Each number is 128 + 24 x the weight over the matrix's rms, rounded and kept within 0 to 255. Layers, rows and columns count from 0. Numbers have three digits each.

# layer 5 attention value, 96x192, rms 0.0738, rows 0-72, columns 0-191
120123107136144143130115111144123118136109162132134166137094095108153130144154137126132098118136117118158096136145118125099114137087127122092101110141162164127147104133090115103128146111164114141130119121159149118138114094187122131114150148145129100091161128149109133128127153128127122102103102171135118143118129128095135113116116134108124142130101135138127071126116104128143141131161131102072143138151134117120098101152121141106140139146124150152104112147118132136127154108112142105154137123155157143115164117137121124105151094129131151131108137098139155158122150112141154131
112138100109116163160122151120101168122123092126123119133137132159134108098156116126132113149093109128134141119113132111103139166147156132147142137151126097145107114132138129128156097077116120114107137111089115144137118121124123115110142128095121115134136146141100105101107161137115163143157083140129138105144181091138106080137125131118114086131130121119146130114104131130118142153126133116144120128130146114110122122148108146120145113139095126147124149115095105137122132101149161119131114124127106136150102160140146125102114124076093106151154108131155111117151133150165124139
130108127159118155155115085125101138141153112150129132136084133133104130134129114151160153154134150160118118106129133143148132173149082137132135114111144138137144117159126149128128136113114156152133139120133142098153152099139107124117117135148087155121140090125154126101134113127142125151145134144120140129122116125140132106150145128139128130150139100122114101133119147115129134113133077150112164128120113108154112137101172119157111154133152133143114167095151105132081132136113143135112144110125111138133114109129136131141118122113136113126120135116116146148108129113107117092
102172086115116135123091132076113102130087157098122162094131140136105113119126126136144124161121101140131144127102127137157123129139132108143143176113104123145126135157089128136107144160135153157120129139104119108135145154130146115140137102154133130110097167115107148141125150183109121112149175145139111127086141123120094113114124157093137130125130150136149110125155129135144157128124113147137145097104143102108156118128163158126116126147137145149158143130131144114127106144099129117150159148113121141141090122127139140110157151097159109138087092128161157117097159133126130110
156126158169141133135123142158089139097107129147123121101121130116122166115120150129127125116142161120154143144105117116085090129135104127124130137115104139134127125151113133132131147155109114132116141111075150143123106136109144103141156128158098140130138090116135138139145135161131121139131149158127104158128133139154129095133127102134117085086104104137129098101130162126139140127125144123144151130181125127135136147096159126142110139116131140128166126136114133160109104106120126108136142102096192123163132140121136069119150112155131139130112151109107108089109132123124175127
127161161125119148158151137136123108134137149146127130098133141114122114104128149126097106159144148133116147135124127147118136113130138124122136113162135121146140111121103128142118181122148135112131084149144160125091132092132159095124103112151138133123156127139164161108092099137122113108167142155153149099137168130115122108139137150123120124157149117127119127154123097108142126125111111117155135144130104124134112141136112139134144109122103148133123135127128115132190171123142107154119156098137146139129123115102134132155130134149160135108150148153131128162146170116110120101
132137104148122137144146156151112104162098132125140123126113146136132117135128110138114142140149119099155131133101162157142156129166111121130075140142124139133151147100137131133117116109131124114106132139129119129138122128100153131134132121153137105134112136163148113127136134115112147150127165166168134155126112138085094144110144107131129124148101168052122127125079132120169102145119110146107128143133075148140130090117086164164139123143146141138144105119067119087125144103132102116094143137099102091123153133107124107133112121139116132145119132134113119144160118114116135108
101134120103097133135121149162165123125140126105157109160136138108114117114115114115102117126079124131139144132146124158121105099149109141148113103141152097091103123184124141118109102138100113133107142153187133133108102123142100117124158119127120160117126099120124086141126114142164112177161116138125138103148120095083080163131105133137118131104134112121138141153084146144165120111135145097108122140139111131129123161179156119144124148147111119135146103132130113120115145120114110138124114127179150156144136119127127127127134126167148143126130123145139133081148152135134141121
117128132142128119136131105113162144129124117086129094122151152107148100144147137104103159116112146132143114143125112113160103155120135147149106143122133152096162108143132108117130130110116102087157101177136112111125145155151141119114136125120146143146132110128156146134132081113137126130095145133144113138124155105092130107136143096141137096135096108169097131117139134127108137087098120142143132134137108134116121110136111131115107150105129164123133101161125099101106110141111179108136121135151124145113137117120125144150119131117107138140139143152153148101116120131125154139
114108122138139121152112115128110140126136152096159133099116145123093124135158115107115096142159101107114156155129096134148135146111140099144145089140150136112141128118121126106135124160133115122051119107107177136141100142156167128117131091121094118129126118123118148144132088134155121162118137131151135151149136144111151129121143155138100128140143097160115125112108121144106158115128141158105116120102115138141145144086114113133127152161120121128103111134110114119149146106076147138143105105157100134097079125117145137110128129131112080132114153120149129138121117123153161145
093133098090099134134124126160140121105171135126116097147162105139117135190102138138101105122173122119127130141121093102152122137136148139125128127133140136122106127116123096127133113129117107126144156139123191128136129138095117129130137129131083129139166174157101137120148099181126156115104126125108121128113135133125141145118124138129151108150164127105154137150128096130120145102134097154133175110144109121134144139121126119141110136160131128121111093114148133168110109116112116128155125127148135084077147128159147124156139117113160177157114125132123122133138102122153126127
113126116155124149143127107146113119098110146141125134114149124092093123144102132126114087124114150120120116104169142103137100135094143132155118135111117138135118097147137127119139140148120111136179138114141139122122152139129149105133125116158165104120096128124120109091173143118150097106123119142091102106145107127131116145170126114138131129115118141114115166124096128124145133116122126136123118115112106135105089092131153190161130129133106163112123143109110158119109111096148130117107109127135138166135128136151114154107111095106137109145152111140135124172109095095112139117
140124161114122174126123129126111157118117140115120114152137148118132128128123134121107133135167127112116132137111100140123131163093090156161153134128117148112132123102149135155132104073127124140122127130113122125134140133126110150169110128139111117149157151142131082092137134112118137163141119178171142105103148154149122131116118136097128164113143153128120140122103126116104130116127119097148117130144153117134141134089125101132094169149139143152125146136149129098123126170104115119113136154113144147128119116133110124122132144110166124123138145109118135098116103134149097127
176128120150077116142132137117168156112142158108107122131104122141101140164161119109128129130148144153121149109154114132117106114113120122149156117109138154129100129121177179113132160110167124129146134141143136149132131166165120145138143108111109128128140113140148093112133121108130116097140136143109133160128175126138115135105111099132134139165113128125162100164119160119144138112156112169093109095113127172120121140129098127145147123117098129134099098131134165131139114111093105107153102098132113094128102129119135113104142141112107113142137165115124167132131121144147099125
115138124146096106114098115111119123151140129113145139138137123119141091110121119132162133134136119155146163131172137158115166087105128104138122132142122157130134144086124135134109119114143156106136120149132168126101135122126101159106107149155147149124150122165131120127123095117121171141128105145115150110107148107130113133150173090158128112084141133112131159127117097136152162155148105131112163119117133113123147109123119124088109113152109123142142133156129140207124113113088133139155127156138113113151094142105133128150099127130131124104151115117136133126112157126123124156
131148142106156144124145137143127081156127144104129118149111151121129157106133144126090133152161166150129159123151102118136123148108120130123137131133126132123149135171148100148097116121113116158103149156149118143126126114163132134126119139111127097117113155153080115142138097095116183168151114113138136156117111127123155121170155134108157164107146111152163120143116107150111145113140142144153118128090141116119109156077111134152088122135147108125149131123136120106144118130132123130107156089135119112159155097121109126107118124130115140136127103131138088170158138123102132142
127124110096065134139112155117140133112137113113136112143136117120144153130093103097153110144147152111093119084092123172139132185150098111161134143131136147122110118135132103150147162166121132110132160126113154131121146126117112122119163117154111111108133150123165137152109098081133150113137095138131130139107131116139125145103118121142154100102131146118148103122149122118127101140136122130122117110145141123123098146115140148147126160111126084111123121151141141117094147077122124128147104130146114144125126155116133146135116154140105129087149144109129107153126128119092158142
097151150123125128106125152135139127102110143130124102141160126137128109151137125099142102157116147128117110118135160132146105125106111118104135137125126122137148133143134150107137154126142099135098113125105137130123112136112105111143130142111127149163113104151131122135114141102118140151091139157126129120116123166158155137107151098099145126149138107147092119153154098120098129159110145143121161137103142135146150157147122139135123114128082137130140138130120104161083120114133122139130118136114113141101146130113135159117133088157136123116099122139131145101179149127104156178
136132108137144107172117134116112127158125114125148112131097144139091107151107139121108118138181133135131081126129098131138106134138167150138141126127141148145146128133116151133133114166147119159098119110109148128132140094130124169151158135141153112131144130115170176136107138126108135133137104122115104120143149132122113153125136121126158089115122129090119143159141138101128124139125106114138154111133133122097122135131111151075148119114161121125138153126127122124141132124135096101133133115109133154146102140136104130104138103166130147103151124128147170154137099159128111125
104132130120124127127089090148137148162138123145106124136110121135126095135162122101130132121083153102129179144124118131168118124120125142136126126154096116122113134111109146162091147112120119127127146121121095139135126116127109122090146140131104148127166149128118113133140121147158140102095117161116117143145086098149109139125138149081147106152127129099117119096121110153150166124110122120113112139124135146093145138094136140120146107098103104121089114145149095132111147165145137163132122109119114117180136158136119161110133138161130124120115149113123107134143136142139135121
124163133167106113148120126152153154121108131175149122121136121130141130083118162124136134113138143098130115141118123146138126118134157123120130097120155163120127149129127124103153129090129142143094120132130144096181099149131137155098130148114108131116111121125144132131118125081118137129119177149097126146129122121138111102119132147160106123125151132139161157097125145140133167124147122127151113158118118082110132120117127143141151096126138080119115120150122152089162130126122151094116156136134122138100141125126113116138161078122140134098111080138107122144093140106144122078
114114101145095134117104155135125128143128160132142139101141111130115123142141128124157139146110106133123129136117112121119148162151143146116126156151133149141178109129140154164179108114149154160129130109131138115087115159137114089097139111091078130127119143126101149124107122110140142146135126120087154165148139130167180115112097151098102120121132130096133164134161065126147120125141140164134114120146129146131115128133122107082143141117133146112116128123123113102125136150119126126113128121129144133117148136114115136122123139123133154138108119166131126088156137120151119105
135121131148158161130141130093114106112119119116135131124068139112096140143109142147127105116137147133128135136108150150130117125100087153142105134150114144160135165128173121153154089141111107138142126134110106121128112128117132101124129126116099147144129088146096113093123116108139140093113123140104126085137174125114160117111151111123138123118166126127124138116124135128111134130137102138159132153143128132133103144183126104137152106160127131110144128198097113131137215153111130094118123134137114138133127143082121126143132132151109137167100121131131110142143116157106131119
136101134164132125107130084110138101141126100145146136108126073116120138116154113130121132147128136139123098126137101103123111134148160159116134116144113107120131147132116097142140133085140126091111098123083123146163127127121080121136089114163142091140127145113163118152147154106132090157127138121129145124136142147118104115117116130087156124134082141109160134116096137156114137128133120119135140098125123146152100120147131106109147157148100151124159136151166113134123121102086114130130140117112133149154103117113123139144109129153141161135152159141132089114113116117132156136
088135094154139136107135145154133154112116099114144124111149176139103142133089101088124114140132106164141150125128134139115152121151114186113108131110163101131130123139132129096129119146154154134140094172102084136112122134158128142100130177102092147135138141128123085139103125143140151132120112101135103102145126145144124118106108130098179138127130127121115141123118126126139099124108098134112127134106146100151135136148136127144105126124106153147120104141111099108152112110137129128168143154110119141119118145149111134123155133124109096150133116105123126147112148107103101097
119105105157137131131140105129108117162122125156088130138126176135112134142132107098129139131122113161131155143129089110157114088133137139151119158104151130151126124149119124125124179118146147106139151130129140158116129148119116112149142102149134100137149123128144099134129126106110106127119172126116148140138099129116125120112151133178148158127106141138161139093133135139085148145137095148158127159139140124122141113155151073151112138087120152141129127130124146140138159130174111134136135148146167101120167141118137170127118112129144116126123100101152126116134147120135136163
142157108154131149100146115150130119118126101137126114131072108113112124119122129112127106099107114105114136128136132141138134153130157140107140142091108102105123134104152128126089121136118137127125140113138095113142136128137124105123123174127165108098153131102141126142122108102144146149128141111145129174140116141135105121138134113187130111134154121122130122124119059129146145125164145119114132135135150099136146147170120112135112147151159155134122151140141132148148156129119148115148111116129143124124133112133148105170144125104144138106153155150121162136124128146105144145
141117151117153142099113163180168104100115130122122143128112128120122103130100124125128118164108155102155144130142126098140145142113141143150119108082102141172135136131126104136127136120130126143120163090154110139123128122138126111110152145131140133170111125134132148151109125114150122112133119130125173115109131133121125104133149117140143141123136119110130116127097155128093094083139116123148146130129118133119107117153114107128154133122125155124157115130131128117158134138094144139158167124123095117130143142140138142123134111108133136096109116129117165158127120144150109153
132111124124088117110119094150153116149119128140119136117123113130063150129142138120142103115168104109110140097148143124095126130143141171151118140143150125130129144128144148122131145130129075131109133164116116122144138137119162147158134152130119137131141133104137139139132110148141136130125119123112144118127134124093143131160138133152133139125143153133089125084129138099101150103143109125113143168141167135136119116111112174128161116121124135135104119123140142130130166160146126107099085126124130119127110129107153152141120125129148126089152111108157156086146124086110144131
131149155147124097103155164139131116123111155153152128143130133134127091114097130163158142120146152122096139136126105153142138163146067166125141126143140137114126098140144114129107132145127111139131134133089136127112087105101124149134134140128129124134102134138107131117147107133140163118110140126132131135135114119105104138151105132138134119143081171080116094130151111126134149118140140136149155129148093131126106165093130103131130131146110177136144137148081119119126122105139137136122086114150119119155123110160125141138141152112111160122140082103176129119125134159121112123
116128143127137136136147131138129158134135182138128157135119137117100102118102112142142164119098084149113154117130155116126126128114110140152139136123121124144123119083120163128113157122101116163127143129099128111135170162113143138125128129149127155120124157125140107145143127128095173100137089099131113139116129155132138116125101127147109098108151126104117139144110145144122135132108118116114117116106118126139136143119111104112123138151101085146165106147153089127152124097092116132101136123114125102134184110121132153106138092117094122119135135126154128119138088129124126129
126100131114151135112149109172133138134116148133122142102109178128162123112086113116125106133128112132174101134099128114085102151108148126124132122136133120134146172142128135137123130158139147124152155134133147099143121132103175125141115139142156160149127094137113157119126101098125144114143129161146126134140152154097120117102161139126132089117128105150114159156102108143121129137154158164154110126109155133128122089120141102166179176103133091110101125150121142115111129124127156126089109095125122131120113135149157145141110139124139115150158129120119125090159159127110127104
158137103133124096115139145130121140108139123100121116140118147110095140143147121147160131109105122129180161100119128153131111123094126121127127140155138109124117147121118127101135125126094117120119098126097116128139134160131145143135139142098168106148131082173126123164129147101120108119107128158107177120128123136098141123145167132115117134149137109130113127109153153115127124148129129204129129173139138135116156120141113144111121179102140146094131148147117090116125110097122131152170139129137123151108113114136137104142120139125157134116104127132128130111133098137128129143
104136123115128134121167118152146112114118094122103095164120107092145083088121121103172068136134137139142110079105080102149122116155151124111116128150094108116145127134115146154122122145135109132115156116161130113122151109104144171120121078097120113119163104130121137101131119118133120149105102132117146122115127099170122123138143141152144159150145103143120132126098115112147115168120107156135121148142130127133169127154135131141130116087118143134085148152085157152110132122106137142139126138114108097121137132163119117128136127113129189164145128137131141147137113169157105147
157118165151107124158118116157148118121107147117117127124179106116119110107118134155081141111119120095161128109127133150119121103114173121129126121145155146100105129174142126113117106139160127143100142121131098121145143144127118133146117104088144129155119119105114131124132126133126146119145120154122114120107138125137109164140150151111126114106126121143168136096125114117148150146081142163138144136147124170154126098131123140113151095123130131130126104160125091122101136173179139166132142137110088150112149122136129155143119104144137139134127116147096142104089138140161107139
116143136146136100121057131142142097108122148105116089157128114139140146104171116083104150128154140143131148105105126127113148141115137096119152127146111132160144164114160158141120131141126122121133105131128164148092113127100108166132132135161110105119147138132105160108095135122135125167141148131124124147128130146110148134135119116113105136097147136121127173083128119115144175126103123109100139124119128093089110104140127117179119137155104148109126140080124136118147102126141139129121148136093119120171149137115133092127112144103125149144163113114146124105151140137108147121
105119131127148117119095131099143126103150125150126110098131128129123186120114112118156097096110145165139140114146141094100156104128139114120126169117123150118136116089128144132133117118114152115142116146147103104114151140169113110178163142098120107138122108088155115090126128091162115105149092109124121091149109147120137122133137141156123134138099124117145123103154148127187145132115109108112130128150129126153124130139105120144120123118109126148140103125092145124125143121104135144140146109097120165154121153116101108096127130135103131089110156134146128148145111124108136111
090130128134125142103108129142151146121114120108138095128121124138146140129104101152120152135141157137095130105134137135147120091139106126125134133150106126117128099126117135099133142109117157131160128132149171092121128150101110150118102141119127084125114110109112132155101143199151165115117082101125117135141114133099122121133128069121101129158171127127139152120108154160107100135092121102107129123149129086078155122098109121132121152050145158145159147121141112107153137160106121148148136139155172117104164102150092144154105137131115106146132121110141152104112116132115121159
152102136121140150139130138122102133109111155136123135136106108124113085134096139110142119129129122100151152118135128124141110112149105115129122115133128106139101103127139122115103160122154149100127111110156140122124138117127119112122104126133146181122162147126095101089112128144117182119133146107153106127138120152112151111125138139086153168119101142127134089145116127121126133111128126162122122151111136102086153102160151131118155129127116113130117105156104095129151101113127118155116108139121146111140139123116140158139128116118132140132099104133115137152152107115118073120
110133131136102127141161150142129137127122120160146116125117155090106099143136089125164106134099119104130126113138110158149118127140155143141105160121154139118119139132145111086161131153137154133140104099119177124123174144113136109122136096127148131108151130178144125135148099139104126160102145118141134116114112122132143156131129095113164160135124122150135132136161132142159109110142165105143164110129095126161073139127111136132146134159139122137134151121102104131126099131127123120158141142129133143103141132092140125158107110142085130116116104121146134097115120119099111096
115143116119146128111106112124141116150145112128115126135061124089139085108126075077126095155096134133115079142155083134160134121101125131147146128102105121134117133135133118153128139120142159135099129152078123121132151129129143127125114100123134095116147122123121124102102118103150151151126133136137128133128134115098128133178132144104137124111121092115124154136092131148140135124087146131117138092137148110113094138163144139134121126117133158126134137141152159125124121151120178142131138098128174132143115136123151140136103101118183132123141149114120126129146155106140141153
183129157140139144154141102123108123097141104184127148137099156133143108121097135117119130131157146137141134155151152138099134113142131100129154113107090143120111155112092135165131107099126150166128106156127152129125141141125108113160143129170155149134118132122113116143143129103088109123124115099154134104132166135103103135124162109124127140107135138157158064125092145168161117186111153154131166123105151159119147142158135122113145105108109143099134127121158138116122104097135100132119126160132165134147142122097135130139131171143109148163128130120140103121128116119157095138
093080121147140141139144125129127142116116133139120146146143126137099149136159144123095117071147161162131175105133121107129124142126154104151149118136096157149131101146136114139156142153166118138115155151159142123105157153098120133136110112090121138145091124142136141152147112116124122112122111126120142176139155160130106151148144109107143107142111107094111131147146108100115120126094104125132111136152086139140101114137164152136120147172125079120112124190128108105113132085152117132082121113128146111118164136111136103168128097165099146109076141102136135107158119126105126148
203135132142144141122139113135098117080143150119147098110118105128125127134138126175139129172122129141109147149181139114163118149187134168112137106161118109103145126152131132085137103114120126140113131135149125158139159147076099180131136119091135118122123074149130166081144135129159141144126133135121108116136132107133119164134123118107171116118101121114121140131121138113143130130119103087122122113152119127129133141175145139121127091149142117085117120127132121103159139154109104142142132132112140078129136122142126140118152137138140095116152104137135119116141105112114161153
128102143103160117125105149127156125130118136145118127109115112118135103109148134136163137166104122124118143144086110139102140105132179125106140107112141112147154125172092127129137150103150120124099151113075131097156086137137135143095135126107097140140127141145126127140138143118133135141143165150147160134092147134148141104109159132094151137154097135153142094136134100142195159139127128149140144083093113127153113169139121170138133076108143123140107128112120127132127132117120132137114134107141126146124129112127108142103119088098080134120125145084082131122124126142142115124
164116145158123127188094133108140097136141148125133131140105125183150123117107130129158140130117129149128140099112128077131156122117144095153134114128154124105068094129130148109117066137152136159133130118112091125145110112156128158105121091151121122108148117172105114135101120152099142123083160129096092124113149139112106136136139134131108138120125142127120156121147109134117111141101092087128152097145089140139106131126123123116127130077146093123115109126099120181149121112118124104083117150169128161150121129118123126140138099111134117158099127126118144127136122101164126147
155129126122130131090114133103096121135167119131129097123141118131135139113150160139131102155145072136137126146128104141140126096131110073140147107137130082126131110145145134112114147159134140111168136136145157114120131107137132125146101125098123130118146140143131131108149140130118135111124147181154148123110170133114130141135134113109132095112077120114153141149123104150115133143119154115145106118073130148124124158144124139151113136120125120118142128133139138158117130123126140136105141118117120143143143133095087145133140152131156161145117115139156106119139130182088131117
153115125136135133119112106138120122165114104119141111136118097128145178130145132131110171128147128110117101144130130108114134135127113122093125119150139118108120132103115132097130126122116153136135116146136131117160120143158129146129149159122112121148155142083123111113130105092123132135138124125142139181164133129135112124131120121126127116135108123120103126125120132135140158114104141142147130114134146123149107114149158124124129146150122144152133108107120125141091105146110138177157098149130133095130123109134102146136155119131115149134110126129099144152122111124117111160
148109138137130111124109111128089136137142116118146098147118116149146138129098110156126147117124101107141092110144107145125136118125112189142148100165140092102123142108147112177087136122107135124118117123123154135099151151160118153151117119148142111136121146178166142155090099153093086125114132162113132135116131100123108168136120131142115148127145118109138140121155156120121132084112138112105130166179125104124118128132135168141147124160112103128097103145124154090164115133163140089116162139106120144108151135122128126169136133137118122103138142148129139142117137121130116140
179137084149139123094129112140151132118115127127121135125167144110158133095167129099162133133144138161136109109128127182128115148149116089117139129107085070133108116165110127117124110120128104101126110118123094097146133117142115090127169101162132149121119113149158120125140117113142158129116103104102115110145122142148131144120123126112156126148127107136125144134102107157099110116138149123084094122132120124133114139120147115058103132121118157114128095116130142110120132146144161128135171117101121147141123130118151128122121099111134120120116134151167140147120128112125113158
122155143143153124146139141135124158166138153131110140131120163159125115162096115167133139126123118137131158126145092145126112136126140126146131137122115148143119139120114144129099145132134106122138130097125118120083129129129133134097105130127130122103137104144131115133132125120153136110150141115138149105160111151103117123147098136133120080164147164101096110106164147117124148160125114137111108137156131121162155112102145099126109130133132158160119098120136136099111122128124108133137142103135110144108139126155137141119093130126125108173156110131129138105116116150113111114
105112136117119138104156127136144133151116160130109070147109133112133087137126164116112151126119134131097173125112131154102137122134094100105176136123139129107083136124134153121113116128086096106133132140091116149093127123152116126094102114168132131128143111112132107112103130156150125114135120104103119182108136124111095138100087106147099098126052157168107116140166125139141130112148133124116132139150139142138112109142130128131146131140118097134098141110114137133127141157096077094150175116163140139132118157111124159120122136097077147121138127088116111111140146154115135112
120116125155114131151111157075117139144150123096135116150110133155145114100149139100090154140116130123134119109112141143114117124147155112129178136132139149138166137147125137129133132126111112111122116119130135101120114141125116138130132139163111150134127133128133124101113133129116123116122129115143140095108117163111131114131139174151129105134129126143065110136182141120144141148141152116148133127110134137136138145163098143115101143153111131144116097129158084121132160160141077139130138123115112120144150115100105123137128140129149148124129091111150138152116142111153138131
112119118127134121145127156111144132095120116124091141103128146155114126156109125127122163118121130120141134123149117145113134121132162111102141100117117159133136139133125123147150136097142137150132121123154116149132150138122170105130115153118099139112143159152103102134144161131112137132122146110120126146110139126142107127130110112137126114120138186150121109132101113135120167039132142135130138145146132150083088093138115150138101130109146146136109124126162144166116140155137134138118122134116143136111114133122081135155100158132116135124138144122119145118131092103113135130
110117130105122095138105135167112117133145111095099143093149124102122160131097093129121126127124163134138114146099152138125106115130127149090075119142139109152102097129070093113119104141148124154132132130112115107151113126124096138160155098129140170125153136142169112152144096170091156088124151113098153143127121116118110127140146139116116148135124090127153097112149154133137142103145089129123098101123124115110104117136112145125124130142123123139129151134117174132144157122115124101160134149112156127086086121106156149130119111134156112128134127154146157129184139127137129097
153106124128127105134126163164132131135103147114151132146119119179161134143146122124095112112152123129110153108108125120138136109123129134098132119108149124126175168182100138136140144148112117112122140132131141127137151134066144141145132114115128140155167139139159105128071141156124108124137118127128150148097143093110114136116140125189112104089111116116152097129127113136111112130144117134130107120104104124113169111117144101157139112111116119129149134138092149150148139109136152099140111137110115105099147127133126123096139103147119128132115100101094109134136130134098136135
086105131115163116138153096104135125174114111147133145095189111131144102135109134126113125153161153153140119120128135136123166135119139114113117142142145157141162130127127171126150133119138166087137117145134159154105153146099139171125112123124121137141142121121115120114135138151119115085107110115124108091147132145107118139120139122091098113136172106115131121162138143121148121114113088144141096138122154127144126116162135112124117116097144158124149128111102156122131094112156128112152083126113127129125118157125123109103131088121142162104135141165141126148099154098130124118
108098125154134123142134111139127134116160120117111123127145138150136160146154108112121115127109096133142164120106153165125139116117134142161097133157113143108144132131113154110103161101175148133125139103120090123137176126144141158142164115102093112138111137139088190079152111140105126107134138138143135142117127117107124111129100115114093160101128124116140128175116163120114107135087129130131119156128132153159131130122110131104120115155148149145119130118144126136117111150105119125119164124121126127147159120131145143092108117130127124106127150150134149152109105137089101127
150110136148162116114126128129113099110103120174111105131140109182142110142116136131145142133117080123113161153119144118140116158098135153126127101125151101153125127131094128149127126130101149137131130142124111126130144126117095126131166135098132144157128133121124141156119128130136144089124098094141128136127088121098114152135120123140152135137116135152120130132163085114098134149120121156132136150093097125134152130192128172118126124116120154149119108144143121146098114130145154125100105121102130141112111144118121096160115151128135114140136131126160160158125153125133091123
111142121132130130135131112099088122124124125108129131119091121128140139075154138132119126122137114124132142113129137152092169128140129122096114151130158132125109152143141112100146150106175116166155114132144110112124138101137135139110118107131115122138149128157119115122145157107125130134133146101118129158131097140183145168126112112147152102142116103088129110103124119125132128141147104129106122114137114158144101132179135151138137161140137110111086100137175107117120127123132102127118087104129077099163150130123145140126116155116113143117118111139084095149108160136137146132
130138134126110104126163148102112091145138144150131138122148117129148113114152135175157142136110138131147129130091132121169118087112120129125118102138126138092147133122154136142140161109105106155115126127061109139141144115115141176156137117155136116136116147095144150124149118136124137157095149135104084131115133129131128118126131134134136122124118107134115123144112132169149143077124131121144114143117070125163109122114130088120137108126120133149135094113140162133108111155117146099148146147139119111114152135138120105158115135124147115131141126126105114126090103126120068132
122148119137148135145092128186123137110100119167160141130123114146141132134133108144125085125115136111151126157119114106090098139116132108133128167171125097119127109098122130128118129143127128138120144164121127132105127138103128137090103153140088110117178117134121142145126152109121076113137129147137108123114141129128124103119113117125135130118157132115108118128115122155135119120139154113154155105139134073119144152129110112110129138120120122127132103119136127107134116163107097096149145146126100128112115152113125145137148136111152130132118141118123120107130101142124100098
142119128135157151109104163122130133102150144138103124119133133120138127114124120125137108122110121121142135156115102125118152120135113148088105158134163142146124146124109126146113140135119099129148122114130149123142133093120120103111124131112124126109117161139144110148115131112130127116134144156131110172129137160136160143129133115138091138141151136137109085124135118163145118150134123117150139137096112119140140135128133137086129122101110134153168129120131121161124125149119136130077158123117105091125150103146116139089137137119130105140136122113124153147151155134108152129
104130141112161136107136105124120162125124101140129123145114122138116100149133127124145103113147122100169104149133101173129154140103144127094127116144148135139112137084134126130103122145133079118115141120136113113136124132127113131118128135148153114112087135106098135143175088134141143110124109078125103147127108133116147145156169098151099100108133148116125130111113163120125105101097121169122128090126133135123106152134127110092129121114121105092122122116145129131130126126106139087184139128149173171136124145124131106120100136139144135147153124146146123143071083132129123132
232094145163114105114083093131159163057119126089150147102129148110167113059125114140122135105076147128135113098161110092121189115133178177054114166095084148132141105123117097118117136086102125100101157140131116136132137100115147136171097149098167116114074145105106166176143143133157071144141088064152163119114121087099100101114151087140102147096076138089138107156130112100129185105128104146104125091060082095132154162114155151134173143143147130111108142072159136129149152128127193120053102115136092130118129108136135116089226166140168111176168089142128110116171091127086137181
156128109094152130156136155147143094078089116149125152137109147115154148122136152177119126153150133149103081148171134141184075134185096068110098124151155143089133164113140121064119122094128065163102152148082094148205112108113123183137119145100103109127094111154144144113122122089186138083108150158159158130165103092119139153115105066078129117157105107155138145149167182147073124133113160123113149135072062177171081162113091155143159119130150126088154178094098157140150082116096113098150125126103115171111160143115104103105121097124120114156123131122126121153138144121169104134
111102158162146141148118134155120059163126156154154146140137113167079108096148115158134126138116151146125160084105120176118123092099132130083130093192134096077123130055150132150148182115145133170083135126147115142152114133106132101123124143064129097127106144115090122149105120137132119143185164207064084181164133143155100125101098159100135211163105162172102101129136113165157214128132145143143098125107143121139144138149163126096131093165122153076117078156162147108163192126131119151136122087174150150104199121105130109081116144159131111070116172137178079152134110131143119152
154150112106090196129126108131080191117121125074150138149082124147149129170139130107103139098086124117142125141154158127092134168170158120119148125161141131106123092107099143107137178134139071178185173146155166145171117109151106138080079154146125144140137118076140086125088149099094118053132165157121053120221207093105151061095148118054155086087167118128107109097122153101087125129178123057107173129148085157134129146125148101159136134194125123131128100151146137156172090083113144141136114142143139111120155125155213140144154149095148157147145153140134105104108184138150091126
137190123156164082168118111102097070130164054139141105120168144184135156122127127152128187144156121131128061119103147120122181096085123173124105081122177167160111109154095116111155147179162150104175125137172148106107121150130184111144136106139155151121138095121082126135126130099119165124058091108219143141173150106089112146111119106101112110092132119106145143122133150128150102157142149155084114135095147149194129064146187106142124118233108101110089147170108196134048131099122107117109106121113107142074128164173136153136123155152127142126150131141198122137096112070100150141
117146117175132174130197130115102075111123114124113111114172120171129111138163122076144112100132103084096120118152103138124132100110164129107117139136109143130158108102087129132135161158087162113119083107115129153110115125129082142181157127180150110107124090098151085145145174156147128105118139179177194094158075083127150138162136218133102104127108106114106168133170094115163136123187103097156096141150125187134087114128089141131141121085105154175130186052136110070185140126095159141126116140073090162094113070132095048137161124154144172124102151111167200102120158134146168156
150040162161171101144138155086116186140125148127095100162136091102103113081130087138152156101188104059109137092153134154121111133106070118111053172201152141119123165157125134104103131136137095140110138107140131105146101162161095160140111142096135110137106098126178138131179133102129154088066096126115127090095142124114120122134107098161113092132113102145049142111120128115072096113134172119135163135108164097103128097055158105141111148152032172115140126152131193135149125148125092146145120155053108138123147165138152111112092120091101136126143100107106064072120153066133137121
128137086072148100113171098157102133113162166177138138157097043112110132123112108138127174139089108123128141097065142100128098126154066100093135170152143082112182164163160149116148117133085109163142150165134106127102151142121111094120098082156150105119203098142112129133163140160185121082154130132150091142100094151115121114063142152067117099100169178176135134155130066116077115102135135199107102143110145113142060141144130142091152133122159115156074174101161150126093150116135103072153122107098113109052136148130144091121187136113053195114088123126103156134159181157137127195
083177136120112133154132142155157163146123089153136102164127109186120096077105136149079155131049110100144114173134108159132111126056081182121195119142084099134137131185170107153118127151086162162095160134188135148136128139149056137150102139152151175099108095129125085132142086146123143127124097091109156138134098126151105155124112132115110103165138081204132120154146130182119147135126116113143110106114142120074135134125137076142088121118162128109167175190186136134136108108101078155118123157132149160133178110125125153099192104173147136185153101159122135126090126131095155160